{"d_model": 192, "head_dim": 32, "activation": "relu", "bias": "all", "parallel_block": false, "weight_decay": 0.089, "schedule": "wsd", "final_lr_fraction": 0.0, "dataset": "wikipedia_en"}
Each number is 128 + 24 x the weight over its row's rms, rounded and kept within 0 to 255. Layers, rows and columns count from 0. Numbers have three digits each. The size before them is the row's rms in percent of the matrix's.

# layer 6 MLP up, 768x192, rms 0.107, rows 499-571, columns 0-191
105:126139109143139135137146125113113138138113102148106102117113131128162139143106102127112155134120148141115142149111106123126151141119136134178070155110158143143132158060122153194160128115097184131099106128121121100121124108105062117117134114101107123045133125150155113106115115139084156132084163145084126104124131134139111130128111149091096121169163147132120144120159119150179124127143130137108130071109153134136127146140122169175142137122071159099105108129136156122105118145124124079119164096123124126107158131129146162129139126130138101156117091149189124076140128116111142139
114:125152107127131102182144078097125134118078111133105125138127105131131163162105060125128117112116107159128127139130149153145112184070111100105078099136159165118116112119097117165165163127148155111122137118087143157141131081140106111119164110110092118102144135125118130112087090116171142115118140145145119134133115116103150142136151142141154153121097137130098110148119154162141115120110131141155126138187163101146142073131137121136164117107144135155125067118102140152108147161118096103155156096166127108156117118162158131148168141133106064148096117128145132133137139114117110110
095:176124128152166139138113138130125126114066165130141145131086121121155157127168142146147145113135133142132112163117126135114077140154078171099134102114117098103173161131125152114140128143126115115110099108107133113100116087134121067092137123118170087114160130173092152137098136094111141173147159152106112122129178136155147108117132151147147133106120113119120152119139133125134131121122135115129124118108099166152134117138097159124137087128163148094150116123098120103117110143137088158139104139090125129104155122085123105082168156115109116183126113133123111092166126133195112065
099:137065101131101075116117126150119111135084113104113101146101099155116124145096085182155150100169112173118160163120155150145135141111122126126133101164128172133133100121159123142121141115093122143135110117111105143141145078110134122119118143136142145085147140129141094133100153122172131097117129142139120155120116126090161103082163098119136110147136156134137180148121134161128119126087106145130120179161135120120071070143095135150156155090149125131146128133122114111135154159143129099095150148129136107151100124103110106164100139108101136139117119129126116133142128031126119106
117:146156139138139130095117121100112134100123147165126107093117157126115114096112103110164167114143137159149081149113087130157082199098090135110151138166147135110113154126101113115152129142135117104139155100122106101131104125112124102147153126121117102116164132108126148137116103115137167167157147141144099141122085094174128126118142145054090089164126104142152134140107106137178123154137101176105121136152158169114129141129125130102175098103126174119135086088124157133079139126109108126139134140118137079156123104112134114149159131133134141138150153102148146118129180101090103133
101:107125128130167130141130116102110132110092100196064159141117127133091123098129129174122153117120165124137104109119120152126126155124147126121124096173109149169105124128129112101069115108099080137083125083124138118107129082152081109149095119142147097144139135096145141134099119116138168079114124136162140138121119081149183143127168135130128166115125105135118136142116102128132153108158082112161109117142149100146117132091158141114131083147147109148169083136126139170147147174137106110150106168142127072179111125133106095111132130145131128138118123142127168139116135149129158135
104:126132152129127106145141092167110118085105138154096100114134094129134135139154093117123163156140142098149136142147175095091128148155149137154119115134141123132156133128094129129127143109150144115083141084095085119124134098117108145126147145055114109126127149105116157158137080163145147142088124147125111102141087108127107073168137168132093062104126156141105124099134117131129146149104139160119144115120128128128137125151122142152143153184129136125164111147098174130133139162106130085181143156135135137069131132150150163132118127084081101165120106146117096116124158092100143113
092:131113126114093145090097093137139158124132090156152147130130151099084141147131154143082100068148123147149158089108172130166110151116078112168128121137137135112096116091147095109185146130113131098124163124120090096110114123123118135124112136120143140146141116109129172124140125147126110082116116139087133135143150132110148095138149118078115101110082113115110132171138115128141124146146112125110128163184118163132113131112156148118136138162120129114124147156086189147137168129123148110126168145179171083133099154182133153140113118133149143122151162124146117119092114093157091128
096:156134101126142084130155102099126136135115126129124115137123162136171176159130138143110094143135108114159117132106142123178138135133065162176147135086141177132098181104159098097114106130146113132138167101124117145155079110093102100095097129104123097147111151157140119139127101136099135117130144140127101127118111111102144134112122131080124134165102158111166126107150141151161126123085113142114160120155124129116092133108125107087137132118144158095114154122104113147130103126101081120177152121059111116116143137155137100093146159109148146142089097109148114074140161113095118096
119:168112146134158120169095117093145079110128131119100079140122108108146135103171122158120133143112153122162142128165124125148115145109130157157145128102144084148117125089125096122108168122082156120156134091103135127151136134120108124142105177130115120129099115132144124114153120127126096134106093130089148184136088146145162104085166131113148135139141140148146149109110129171140174120100103124133076121117143111143130095125131193131107130132127135176186120143081100174163128155149085119130132159124092081104162144130151154092132137135146141126174119131157130108110130134087158121
107:096142144133111136128102151159134123099125151114062092153104121123134150131097082173092143128127143140116158125117105168132100141136094111122144111111187129111139114099123147117104126139149112133098103077075157166123132150098095132131173122148113098105124151129124091128144125135127147109042155154121163153158120122134106139075109148115138127135158157118136128131128064157166159098112091107083142153149140176127144128117109102085130117133114119157139130104135163148123120124159123157144106166109114137088106135104103159162107130157137147117148140112178151147125131128114127102
119:173146118104145154088122116136107077116132150134137154133131130110092124093132094153127150132084137123134117104104126151128153139133065104138121163102091126164130147109112082137097143119134116131157104108114147139142120122108128111138122169122129093119093080102124118126094136123115113119106104135120162135103086089095130088099153178078096125127140129139117121161150132167158131131115136098099144094134149124127111104123127138154136095136114173171155143123109143139126153155124140118137137140109129097125162128101103141134169142157146115121165102096203174122162164086171192136
107:109097137137114133124115167135132124107113119158125110121096129118090157102127138195121103146144135140071132117138117136149126107130116155144141115133140093163098109121156091129123107078104174123095149121093124141192114139132075132064121107137152085084170145136126097097183129150096095109110092139120173141111129123099154101091124074134163129116140146092112132131163127167141137123141096110138093153159114091087115142118148139153133132116091110138160117139126119139137142135141146097093163145126107129141143148107134175141131163169123116154157126077157119126119139148140132106
116:162117166153181120148076134127099143113120132159105116127143141136120155115167105162109188143146128114142167147213134137103111128159114120080124122117156082114141165125127098127125087134086165079091134096112124129179122120141127105094122152124115124137122112132118153112122151192082149125115124140129125131154148129153128120110182134130140108132132142122139152120141102100122127122105133142090137149122114141111136110119137099133129144113149129112122077141109094145064129132103096172139122141133141116100082133122154116114127142076133081148117100159118158140166089104158104131
036:126122138117102124103114127120141140111067125173135119172146160155134155144100138181089132116131130126145142142124163150151151114082080126169144129133177163145105154120112110146087110076147138106129122131071135144123122103100109139122079123120133120118169099130142147086142077116129132122099108211105102148104091126116100129105167121146091090156126126116114091150089117159143153115107112105115105176141170144131123079118147125119144179095143150102131114133122100118123167079128140115137133130128124099147137078110112150120166135130120128137138150137148127095139124128140134132
094:191086139106149145100117098129163119125100164104143139134142122088107120115155149134123124137107154137123127126101143123115118087120129100147188092149150092151148147094128131131115134095128160090107142097103101122118109112131125125134118142082166140153108104140107164110162078112136115157142134154105104123112106086163181078140141113112140108113109094161139152092122166164149146141141110143089092121145134103173150125120080155082115102130106125108184121140084130147157143117134114100149114153090117085135145136131145147130132124179128121165132146139125112074167141137138121118
103:110128110104103150122116136096152122152113156170076102122141119140096166166158119149092140141123115150115136094112150154105171182137104116094128168142126165155095136113130086154143124149157162099098167070136087120157132100126105110111146091095126143156162144116097164119123117110124171145124097152102128133115111103141098103160183113099090091162131157110092147121114104098158114105141151095118128130183164084141118110096139124107116145143144128096090131139115165150153159171128146137113155158137114120160129139154110112118124124125146132122138116144141139126132108096127171141
101:148130150164140071122105110150093128104115173092137158125167148125095113124148147117088155135144144118152154109131135144097109157144118134119040109115156134102076148116114143085155116148123139083154111131128092141113110056131105069145133139122131137131088110130118165126148077108136130114143105148156093131080125108120115119134127192117143122158134130112112137124126140130145142107151100116136128111100103167147095167149146104083158123146112145096139110156113125152092124126161125112128084160140122110131098122135119134079118165093136149162129090120154136109118128140097136129
130:115134155151073109114110109115087130114112120177125118114113145179144129151157077149142153196173137159118115089161145132127129157141110148143138135131101177102167126147147104105153125131103118095116118049114130102170104117124077118119136137078141140126156140102106141121099131157119140120130142155113116140146120108092127123119138167124096111150133134133109107125153111127123145090129134106110108162167123139083107067140178142105145169130123125114120134137121163146132161161101169125106132168103106168166113134121147174120113123111122108150117087103135116126128153119089145120
106:091135129157124093159142107079121129113144142107089134111155160178143154122097106158080143116165074100173154135119141172115122137142133118107130112113117183115097148103141130155152116127124128172127134122110148148127115144123093083122119112121156142074124121120139123138138099118101146086095094154130116147067141138105130105154119122144139134139144102124095097115113136124138179117086160133112114126131112130112077122105161132159119140113089088117148116130133162136089152139130096139070139143132112137179113115113123128097102161127128107116117104098167170119172155134124109071
105:159111160110104086105170135141090119107119110150096157153142104132104131113120099137108098082094107140152123105159121135106147144126105145143168105166136103150160113121134138083167105128146103087091186115124071157127133118143110140153110163087146081127115139116138109127134080116143130125096085147124172153120136133135118111148141154103122092119146113151160124120084111146115123125131131090091150154127111123148097124081134076140118130135099112095119170140106126136114159125136150134125157155177165111144117101146118127099115166168178092144098146146135149138151100091155119137
098:148106141106145110119122184130135119138122168138137133163108112088124098142139139129131147109107083099105135164117162157104141150125112124078115135097130119140107158137124102141128137104144137112106158070140152075113121145132126117159152171118150160136174089114130148112107116112090176090090176143095159152110126122102147136082158111085129146156125123091119146140111057117126151117142099093126100179133110139121138127123143145128157107106150149131123156145150121155122141123140124147108105121083123081111130097116136158142170130128115136126167093126191109116132114084155109169
103:150139127129148114148089101136133117115112100139124140112158122101126142134091132168125147107095098161147127156134141151123121189129079133133116112153139131108145115122147145166109116110127089136117089125112134152141108104099098101134089108094140107080094104131129130121082112182137109103092083145125116115139124114160127151099171125134144059135152163154094132140139115150119093128114088127103135162129122117151103125141167112089155115147105155137149161143139110186138107155126074101155111154130124084129104092149143127158123166131087100131106138127154104131145179129182155105
098:137140140160125123113127097132141104098123106129117128112159148141154170130140103164165123152135081171131140110147129147138132120136119119120162122107104119130121157116153123158127127141166117130072151125109096117142115096078096118142142136115148129134083092100100090112130092135096129100148158149084095130085122120106181169137133140099150168132148148099149137117116136152127095113135121154132127138143102100120092141100113128082134109156092126188194125129114136108085145117110110126187109130107122104149135170112109154126141132179103127128107067106129170140172141129154110087
066:128134138147125116123141127117145106127151123142103170154139150131094121145121126115103149138091109136089145139112197086158138129080159138132131091114162157114152117113095141124092133136147134123092091089070116119157150092121134112112173174104158108140130139085135147142105125106133103123085112144086136102137105144097122131150145166137148066111118120094082107102133079109158149117105108124077127091119118166159127098122139135138166139091123099141096114115118114170142104097126132103137173114133099128102140138159158127135150142123182130131142141118150124133115150068123165141
114:161151098084163128128100152133149145127111141140092119126077114120166142123099075173101205121118083109126153132100131147123143181099079096115133114081162115140127156132152125129122145113132115063124161089124124176120135133119130114112145142139156099138147115110105143116136098124115123115100099142136148132088124134149154111073151130106101113149107154145117157122109108153162164154146114135100083144157158145159131115121090132139167124110173144116155138121135133149123117156098097094131153150107138112128125102129112140185112127129114102125172123150150120092142141114088164146
108:181142150136146122117115157140107122099150113153065131179101167133114112119119124161114130096171138085108154103136099151137119186096093121126127124121118107157176114133096139133118139123165122104103151052114083156108111132147137106127073131143090161145130145106109123066120131100126132121139139146148113135150099126120121131134114166116122132103132105151169107164093114116148175133132129132112096134118119120136133127096109120116159093134153144136124135102077118126161125109117128106092124122087165107108148148104099117144130143156191121099173120103128149139135120067125111150
104:203146153112176162136144118140093115126098099126087138137100120129143089139171147178136133097086157107161119128161151158098096146145111102121112080182124113134109096137152097105117119112114101151114115106123082129135126117134119111141099145117140159106118120136112130152126134136109131114166108144128113138127089135141166119152148127071109068160091106126118178091130137187149129101106131096158128144108117116131106118104160104133147133144125148106132140127127107155104166119117103135150169116105158080121127134167113108075108153150156121127107097148129151133174131136129160114
107:136126143111162133159100141154109115077088143174105109148158125126135151133156131114153158159161115109082162153122151102136161122143119077128143096151159130184119136101102051134088111120119165139123106118110118162162139094108145115126131129087121130122131071167145125121149132143091121082157140137144116181152123128127114119105138156139144172108128129136160137121184095099165177100125115111113076118129136168126139130147134138119099112137119132098151107152121118153120135091126122128146124160079128127133159133123136141107145142144104118135095102132125105090152114099100086088
089:155158109123115118155107126145079111102125151114119141096169181120132147126146083149152097172119157153093138111105109115160168119153146112130159119151165089141142159111122121147143114117041151122091118120121131145078137153130113100113149128110142104131119080111155112140169127114148146141140097155118136138159086153149088170147144141094108135186191138125166143107113099153139133132104106144114119146146150137137089140115100128108127139132055135118088157106111157105135114119127098133149122142103113095152135137118147145080149124134126119143122140131156122082134123142138130090
102:125164167164126152138093130086093098123160150112129098132110105119121126134113074117107181147149114115116120137123145146093180169135107098098078141110151167106109137108125133163149114124176134106149114102101101146136111140130109102101166153125155108119118126118122124131101117093113155165155128147151136140082131130133168123121121116077110155148122122126084115122131121127155131116119117127132046095093157140148181122104122120111099123131104120123167099095142120117094126151150102114165120138158116127144098134167097143133150144125139138126192121118150115116109139174063152151
107:182167174160162116141107161126141134140101144165137081179115099121121163208142119116092130152106099114110118112122112155134146129123088142098156125115152137158117111095120102151142157130133124114080099094066121154131071111101117127150111133131124113144128115124116125117113146121122142108112120150104125104139120145117096122101115150095121124171131138166136087131103128141128158113106122150109109156141120131160121125151116139169096122137115142181114170140067173163104106126108096122162136166101107098103120134109114138119125148128093095155114160090103091147115142116119109093
108:133139147106140074111112162133129139116122113157102125133108126064108116098112132122110142134130131120107175109135125152122136161116098143157148139133136140090104092127080102136098118134122093126114118133124124139173146122086095144182201124101107143104154078104095129147100074152138125060107102142125148128108112106090123125127143132088161125141165134113132180136132115168144188113122130128111123138110111153135158099123173154113132136131132134133143115152134169163085143121125147154145144135096173129151114088090138143084155162118108098108138142113157138125154101129140123099
109:134132154138138142123120095107141129137112121150134070116131127112141091152106107147115113119100106104123135177143118144139112167094094162129144148117134153130086134123110125133132116108106105114158096095096140167109091127134118069189112158085130127141110107142145178096102136099149130137128115144121122140130100106111102121093127139132165162163171137181109123158109126148123148135074129145143088106143109193152138159126122131141157106163136159123102095108107117123142126125137121148152128187120118064123119159145110126131154151139095080109136132108175094101105154112165098158
107:128143138159163093158072106126131099138150137118109117162158135134119144116143095133136137130142139121133158145128147114088127148069148102139166093107151120184150122093098121137134112096125137139131119103111148145103120123120093099096134135076109134144132123133159084128158132143150131117154125148087111137162069066119133097123128165128108166114142117162128106153125087147129158089085155130074102119146132152140138124146143163112119141120150113140166104103101128110150137139079075150173164131117164146101134160101097151107179119112146120158121102145121139168154133119116105127
106:135143119156090137167127144140103118135127100156114099131108145171119130140161129134118134131118116138100131177149156181189177121156121140131101110154132114153136128145076139174116112087174126091099140117102089082139133120088098104113139154113144112145158129085094157110082155152148107121104119145139128138128116132146160114103120142095056124112194090126116097147146086147150136133113140156164128122149111131092107123125139143082153133149127121124134081117156132122115120112115103100118122154168176131125163108125124175104139124143112071141148097145134111131119116120123116113
106:149130102156164131171111122153102138087112093106150152138118128113108165152158117126097103160131158118135177136121131166150129101132116181173124106103134133117130152104106107144190096119127114076110132128116080141113142098114085116161106127116138121142134114154163143145133106144127079113160174146111156104087080108140121128147124128131141113119119112130113140114110087152091116130138131104109096130101124153097101131107198094119070141154109120148129128098146122118129167085106110147108131113128132095102135115155136136110137184144111120096112099118136146139151149096122183166
106:152114147123152070132120137072089113132134105118130134112152172145122103161193123138120131188137123136123136138079139142129108124110137129139152142120149132169139125123113093133157121116120140123146160106129119158144095113110065101107118140110108158148122131130155172093126108126137081153132135131124127157102103088132147106082167130081167143133118096154135106115152088135148156111104129132083085117143121170122157123109215126147105141122150144130147094143087089133101134118116106129141164137099111145105119146158134101123168144099092138128118086124164132133149145104163123116
109:183110120153126113164083139147137116098150124130117090126148153106115132092138092128127130098141147190125137141098133181112169127107143140130118128088139108132097117070104148148111164125123117113103097114112130113123126171094118120155158105133102148082115109140113148094122142129128114143154146143134135134135165052090129119133164207139085104142153119128154135120117126116132163094139133163095088134143093118124130131094135126123101125147132123135135095176133123150104130115131126086123151117122173088149137098131130147139153129152183091100148092123135093105135128127069126133
101:141068135111129124127162150133111115136141097132143137156112171130157130140123126125111099180117120139125150146155113136148142142123146125120135070095128100108109180142075111147094142127149112088126147139109135134124119111151107130178137127104099149168114063136085148122098114175134154096111153154134155150099109124119118110098164105095078127117142160154128117150116132143127110138135148135142132129127117170112164100124102141116119107094168188157135120108109118157095135117094154102088130094115149116092151101108138112127183126106100062111161126134159141137142112096162105098
102:114143160156106093166112131123127110088166139137124136125123090167139096146150160136112124153124058141116123136137114149100151093131121153164121135098185146103149139107128132122092112114097154099108158126115130134117156141151122132156100127075119134116118100155141115143118118138145107147128115154087155145111111110185154090114114147131120130149102082132138140146168137160127147156157128110111088070107097121141097078130121120122100178160093135120143144137102140154131134092083119104118148123157192082124143113123082185116109136142123109141154136145096146117102088147124111145
105:142095129121140137093135160131152117149133102119131107118148147138089164196164154176100098172131135160078159139131127147151155142137109106098150090137125121146147138109142139129122155128138109091111159104134116124152085102097137115110095115096127148138110132106106162086053155130091114149089131145060129143073113123120124115129106124128127114136149132109150147144155109118141120125147063155121079123126114143132124135113141143104125164130154155153142119082119137180091134146120100123130114133134139106108180113078127121128121124109141067124136100164119167110116122104141152126
102:123109145098122124118089131105148078092122116134166076129125123113094149136155143123094168114141160145126116108110184125173139100083096135101120135121160126114122161111138105148136187134068124115148129110107058117144091125105147152099114130131109166147107154150116150124113110135116077161114119148107118146128124115128138107124142147101158111134142132116105122141169149113109091148121095146113126108125126126122084082137112156147071103100100123160128168099072112127150151090144129159147127160136138132123181143088140136136115154120123156143137134125119088075127158142140162129
098:121155084104171140169130136102091129151139107125144099165116118116120138114188160145134113112129116139136124098124119153117106121102115144117128111131152093141125164121118105131149145122121186102141121114119150123094117109128099109127091171120129122153166131145113164161111146148121099132106130157124136152131158127154118077101105143131137105135166167139111093120156121116119151125099142117137077083131136147093119114074112126126160108114120130119125122128141128136146159104116083107153085087126103123099146083117186105126113137159111104108150184111155112048105189085120152119
116:148095154131142099131137126091137144101115120118123136106138130136121154094111134174085174138159121147139155127107183124149126176121120165119133128158135129109153141113104148110114103071114150105106145122115129112085138142115126104118142171110156115108104121166101137103143071143138125118104111149135124107108093073099172104118133132117108113121109132136142153112117165161123127121149103103138110135134132202147100125134111116140118153097158091168197101148113114175149119120093121119115163198110140119127111084146078160181120138111113095133155142108127136117113109153133102131
110:090158165084086121125141148078095123129097139171103149117126139131106118124158103150117142129136097137123107132177150092131119156158130110128143109097129177131150110133139153107157130103131116132121102115086147101139114095123099135079103139093154140107140174107143108106122133157081134116114171149087099111089127093135131121131118120135107156132184124159145134117170062145121144115106098118142107124138152145121098122153159129128140159157133134128124116063106130135152176101110127095130122166138090141138142114124144186123093168114078113116141123110144176141113109153097113116
104:152123074111129095128127088145127153118143157191110136105144149143129102103121113165139133140129110159126148122134126116124110127090134105110146103145142143169122140111166074175151112115131121148130092103102129129148143127087123122100126149112151113123098127117153113122158118146144121091091093141122115152109111098126109120165159100098105152153100128135167154128140130137151157125119111145119123115164147157078121150126184181137122108113072122110142120106141133153140153106111125115188124135153123111128127164117106140120149134121173117166098096120210128053131163083121145121
099:111095095154154129122156118161118131124146133144117137165119139099143114138102150153139101117123166119145161151145145128162136131105127118136148129176108141141130112115123081095178131126171115111125139119111129104084078142160118107102117126119148142117130105092124122113138102101131159141065142139068127089147107130058104127101165144117138124112110173142119164145074091144129197138113147104131156153115123111112116143118120098129102134115128131147114133103099116140112115182167163125133085106128094153080125126130158137104141191133163106152129146130181130128144135098129093138
110:113136128118143087139153136149140077108092121158121122164123145104118155157138083120126121131089185140131131106135091095123093139134154091118127115140120101119147141107160150146125142091166140113100176124126129108154094168112084121095154131127145113089168095142122108111152131093138114098142137146075135143100084101121112073110164120154092104114105162148155122115110104162137163140118095125098117123131121137127137127122093137127114089076154124141159109164132151139113172141143137071178133138112144110096137097087117120133148143145170094162108141120148142090119159113108139111
117:156136141127132108142123123129135112144132099164114152112147169159157100095171114148143144133169119153140148160178131115099117114152132093110146154103134107122131145118139132141151155137148093138142084099117135156131111109148111113108143187136126164126119108090098139084095125120138148116151172157091137124126144109093166074142164146117125128137137095122105134136118113122120126138117134143113115111113106108107163092132131146138165159106133174105087078105106126142084164156135080089127133148129160134095115136067097098096127129130144082130123107093141110150182139088132112065
036:151142130145142157133133122095135071098123106172089136147137152158102132131128107192105145130124142132126140142101163135150125185074102114135115116121138140177136133069113101144170152071091145084116089110095109124101112106150085105123097131160154138153113118113109126118137116152111113111065127188090148139090107100131159096124137149077110135136103153135125141160128135132169136133100142101090102148124142105144102088144170122110128129106109118122174098104096155139123133108148110124129132136137142103130147123107142121147119187141162127133133116134138136133125145105163154141
098:158100092155116138138110119130150064101105153119106123159147136134097128103148118141144128183160126156127106086100120147147111141111161164122132088132137149140126084059078108121141116139146127107149124120122109102130117136066141157123090152130119130115138082126103112130102124156095150137150132164134124122123110128100114118144171144126117084157166112139134168119178147181119150155140124103076124128133115142107150088132156100152131112098142141165092120163136128143138158101095156122115197103143120103138122125118141128120162109109148114144157177110140127074145160127140131138
111:157120129146120151191124132087116101147081085124104124120122135112150130115139139126133116106095129137142141117135122148083106193166140140148165130164159109155126119118151127119140102089102139135094208044114120140144116111107109105117111156150139117115171152137112118106120138110059114107158152139144108116153131120134134103125142106118132102147115133114166167120153116165151121121107106137133164114156149132096127104131128111118133115100153168099151130106134138142096132137126121095089155127128144088140157093126160113153118159166154145187090125135119113080105129092129106141
036:113125123121136129154140123079100123151078131135098092204152125158137171131129126151147124124156136109121135142143170108143142138090116157141116099118167130109118140087102133129152130114118142129127145095034104154098105123102086099133107148103134121116117089150118127123150100113132147114090123197112151135066069096134143107065131125102087113142118135108141151126131117139139147146136094127079075086137137148152110127102133140124123126127128117106116140126119147116115135127153092132107122161087106120142123127094139128100166151164124127114153142133152131071126135106121130104
090:110125078121158142116107129111082120136098138155078103109128129165123124130147128142119122140130102162120120149128134133107160169089087104078100090147120179148112109132143120169158127141124123107068148064122110122148137110142118126103120115114121137153147146089087136100138117102134159145129111149133131139149108136145125115154151115075069124128119155134123156158115114123165108129149143052114120121191162103109138102084111114126102117123111140093124117108157118129144173173133144130110156127135114159164151141116134108142175122115163119114130113146189158116125144131136147170
111:139156098114173132136134147127139069132110133134113085193112098096073142141186141122112138158108123144141118124112102134159153147121123135132127153139130175152117177126097121116148158126090119122132115101123124106105116093120152130139084142139123112142132116130148145123114112146088117122103159143124137164119100113131104129087140179130144115092083132120144128098113118148105155126115133114167105150167163138142087120096128144122171094147092153142112120165121120110102133198135108069142118200131163114133140154166125161126140135161095133120098123073131137110144138103108138144
102:131094114153115129129141120106144096115095116171147117142123102125149101091122139139153089152141118094107131131107126109097102141094114164146111120133147156166140137133132082095123156086104121119158098098096132098098140110129101086149112147127095126163104143121138181148168126120169156154106104137118122158169125124144149095087122162088131144149178136161089095122112113105152110119124105078134105104090138166100125089127126144130119098140141129143115136112113123153176109121149147108133156129144094136108124124198102145141156154168121151125153143175150082096103119127116143175
106:127103151073105116110124095129125157117121123128134164123106139158155124096157125216105143139146120083137139114121126144172134163119089133130134133100134131151079142131099100092122177132157146136136189104063063141112110113141102146132154133136098126125101133143134128096139087094095133129128121149096123132132132072124121085101159150128129113118127138074138133123103133105134123164118086102101154117137155101131144130097135138165111158143108178101082159154081145117138160135117160125116125146119120155120138129129109109131140149107091146101155134135173116136121110092120123108
096:132149135123134113181115125082083101086134135124119129145144172120129159088118110123138129136187133093105172117136131119117170150128137094138124123101131133087105168126106094140118096123136139114118131114140147154126119155109104140087161112127108115115115089140165172129169131158096165076107110149128142182149157123117108106117138185137098155134145157120100106160128115128128117131134102097113057132159136119127130106100159115116122128109131106166120098109132117155124130129131148109145127148113119130181115143122119168153119109142136124093142088084195124059148138120156114110
091:137152119131156139189103138099167112129134135137135103137157184118141087114100141147083132140152132124113093144140109124161145157098121085116161134153125133100101130100129116129111172137140105097109149106112101140186140110100164170133147118139108129146073093123099142095138123063108138135126157163152148107087083094103160119125114119098105099136133113084141126149141124122162112148154084145113134137116093125081090149116145123097131109131132121123111116124127136147115133119113125138165136132133175102102160126092080121156110145114193089102156159159114125105162136125124128107
106:149083165113093080087092103138091065123129113120095142127130135102121106095156103136163107164151092133140128118105160107113113155135139095123110130131099118140128106126113110100140127110169104149133149102097103198117123118157136117123159148113121119130095116093142124171095106133145133130155064151111117179161150132135137074099119178099099116146130136095132143088086139129114122136113157098112118113146175131112118103130161165133091118156137159163149158133077141098143129172130108137108149162131136154140108127105096153108134136130111095146139102147126122143129155100119115142
117:118115129107148124140094100142099088126105107136085169117151181142154145103120081152138118165103126165139175096197116129118117170080130134147151097142136105155154132122125103145141117143128136137138163114110155161136125104144142145139129158112141154118153114096175128094172126142098104103125099130079124159105109123184143101135179119120137138126129124162104142095114135148125141165119107101065091131095143126132159134127149113117096125122120149145150095110097113110113141091144139134113129147149143124176145121116139121112156146156160094108147094138163141099115105075147162095
107:120127161123108078153130107130116062097125145167122141146134135167084169146130092131133150090079110119123106072140142114133097118134134098135149084131167127134152160111151117150115130117099138165167116114069124111135148120125101122070144139144135117129126093138165122088162119148141129093139104147105107150125155106130120094124169125127092121121145182127132158133145092119135149144119127114110136049146151103105113100159107144126135130128124121107109136139137123122151141107173100073121142166161117157133139173111128113105116182103121096140109114135171122099126119097126093118
110:146134105139115070140118093124143083119075142122151168121098114152155120141152158173113107129092120101144096146118133173159149159098097124163101083139166134119098147135126108107163159144139159094097133125116077123126118082145109133144160135085169130127129092156115112074108065146155079155133118145097111161118141126123115115148153144116134147133128134114108150142126124171139132127130126133124127116191123154129099134138155106131101126152161127130129133122085109119097125154083145082096134102099151138141127155109140143130164139124090100148139085102142114163128093150135122104
087:155146120120165141101132149133124128108118096132157124163091095140124122141192138155143135121124170172135185104125126119129139159112111135133081121140159140121121121130140122131159152117114096061140104117129157130176076101111099126173096118141154115145158082143123148159123115127107141094117109162130114125117140114125136116154126105121159079112095134101126086136043108116097094138150120110109101179146101105148151119102113116089139096158133132140138126125108111133127139127143112111136127131118138104137165137163127110109134215155079146124115127137139095091140135137118156156
097:150084137118150089134127119119141085114115131125142124179107178129132100128149153140095138132148131120117101117105168179135112123066128134117144125148128106111089136104101085113131170133112130122149139125116071093111114121106074118160158110132105160139122117134131125132098116108137110178145114151117146161168144115133170119118114108123143125161088105111120095169071084142105146092140094138145116196127138150112119116101151139146129115083128122099100177131099137115125161086111169123131106133161102140112146134102124099127141149092135108145113125124186084131111126127159100143
097:141085075179106124093117126165127135130163129157126136131097126110108118112155131170131131069183120108145135150113170145149131130093092186156117162135130105188146144126119124126115126080131147081110106138094089127100116170133139153094124143077135154144091122156152137127116134108094137119104115140069131098138101131104128138127121137111107109137127111096117099154107125126128151148096121131070126097135128121139114153117159128161137113118141125140108132082122132126121172084105160130093119137118156112097172129117113147119136156164133147148125133136161141081121116132143101193
108:113108125183132087154083120116082112113135150131107137151161134130134109126162094172138156072166132145122120127133107154126107136151128114143125114136130135148121129086085120127114104146129131101135179129123136141106133158148139134118129178147092146119130105099129163105182143092104134166138108151143134134129081124133160091069145161150122081112102120138142124117091129119148130134096136084049124097164152173114163132111134109134078132125115124123137048115119113181133169109106140144084152132129112144120123111134118139148152136141153116131141139173118149124117150120108137110
111:170122139128148152161108111086110110101085100144135110108143128124100136075130146173110137187127145122110150196114172121170091134131134158127124115151143194166099132113107146147141100120125132136129121111113159123122124112082118127130064141109123135116118119142162118148148093191098114128148131143149125142097115104172155107110179150098107141078133158104099132097151111108154110130063089139122097105155136123126146126129114147136122129131113132124152132088115128151129136103145122111154110165106095136161145097153152119158183143122092130110136120132162131102124118131154122144
093:139078117120110092124093116127139084115115142147122120148109133103139174113184121165143105159102124107140159161150101119134117125151136137170142117057176109159134153126141147117100174139087133107134124111117097096144134147126122148128108154160174118160097128144155091087145119157147082112124122146129127172156126132156190107109124143099123153120150108075124178121123089123099089137118114104102126110131090133098096104142132127124102137105135124161140122099112099111130113119165134104135150178090171096123165155134135154098127149120105120110162147146130088134118129099119130120
037:124134119107158122115131134139109099109127148116105144182142125125146143136151092201123190120130114135128112155113123129121154128125073106122131099123144153142144132081122067121146138099165115101147149083074148154123118095052098073105111147132137109147125101114129128095146122123129127141110101191095153120122068098135153083153132137137100104124143139136144160151141127149140123130134093136104129142152154112120093118102130132141133130088128182131132130116123126152103182107124114091119143161108124138142193117131112134114120154146107088145164096124137126116100122096105119130
100:128134084114101099127145161082110131113099137113135140131145150132117157129123103135138187128153129142065116157130164130149172134129150122112130097129114145091137144107133093121114111065082119133051169116136126114123139100111095149106156114104161118081143134159121168124134077136083109100132111135127133112140131111120109129118138147101116133116130171136149135150142110126185109134121125096136112152179100105128144131136152113113175108125103156084154125128130146116128138148113082132105162105129153114119129148161154153089139141090159156185112108135125164128142081138153095154
116:081150084103148113162087132118122081143141166117112120166135131146150150102145118169114203102176104105124147097157112142110151140162145127162115115114141130123145157125121106144102121119129146075164133137110126097107111130130117146110122164114082140125100118130148181095181123109092148132081124150093134109153110105096136103110151158126110105124118159149126118102099111107102150167111112117082165129126171141129114103119159134128143114121104141122122090109109105190148147087128134127136085154103132154110090107130108155138141134142098102136162145134147117089135162098109150132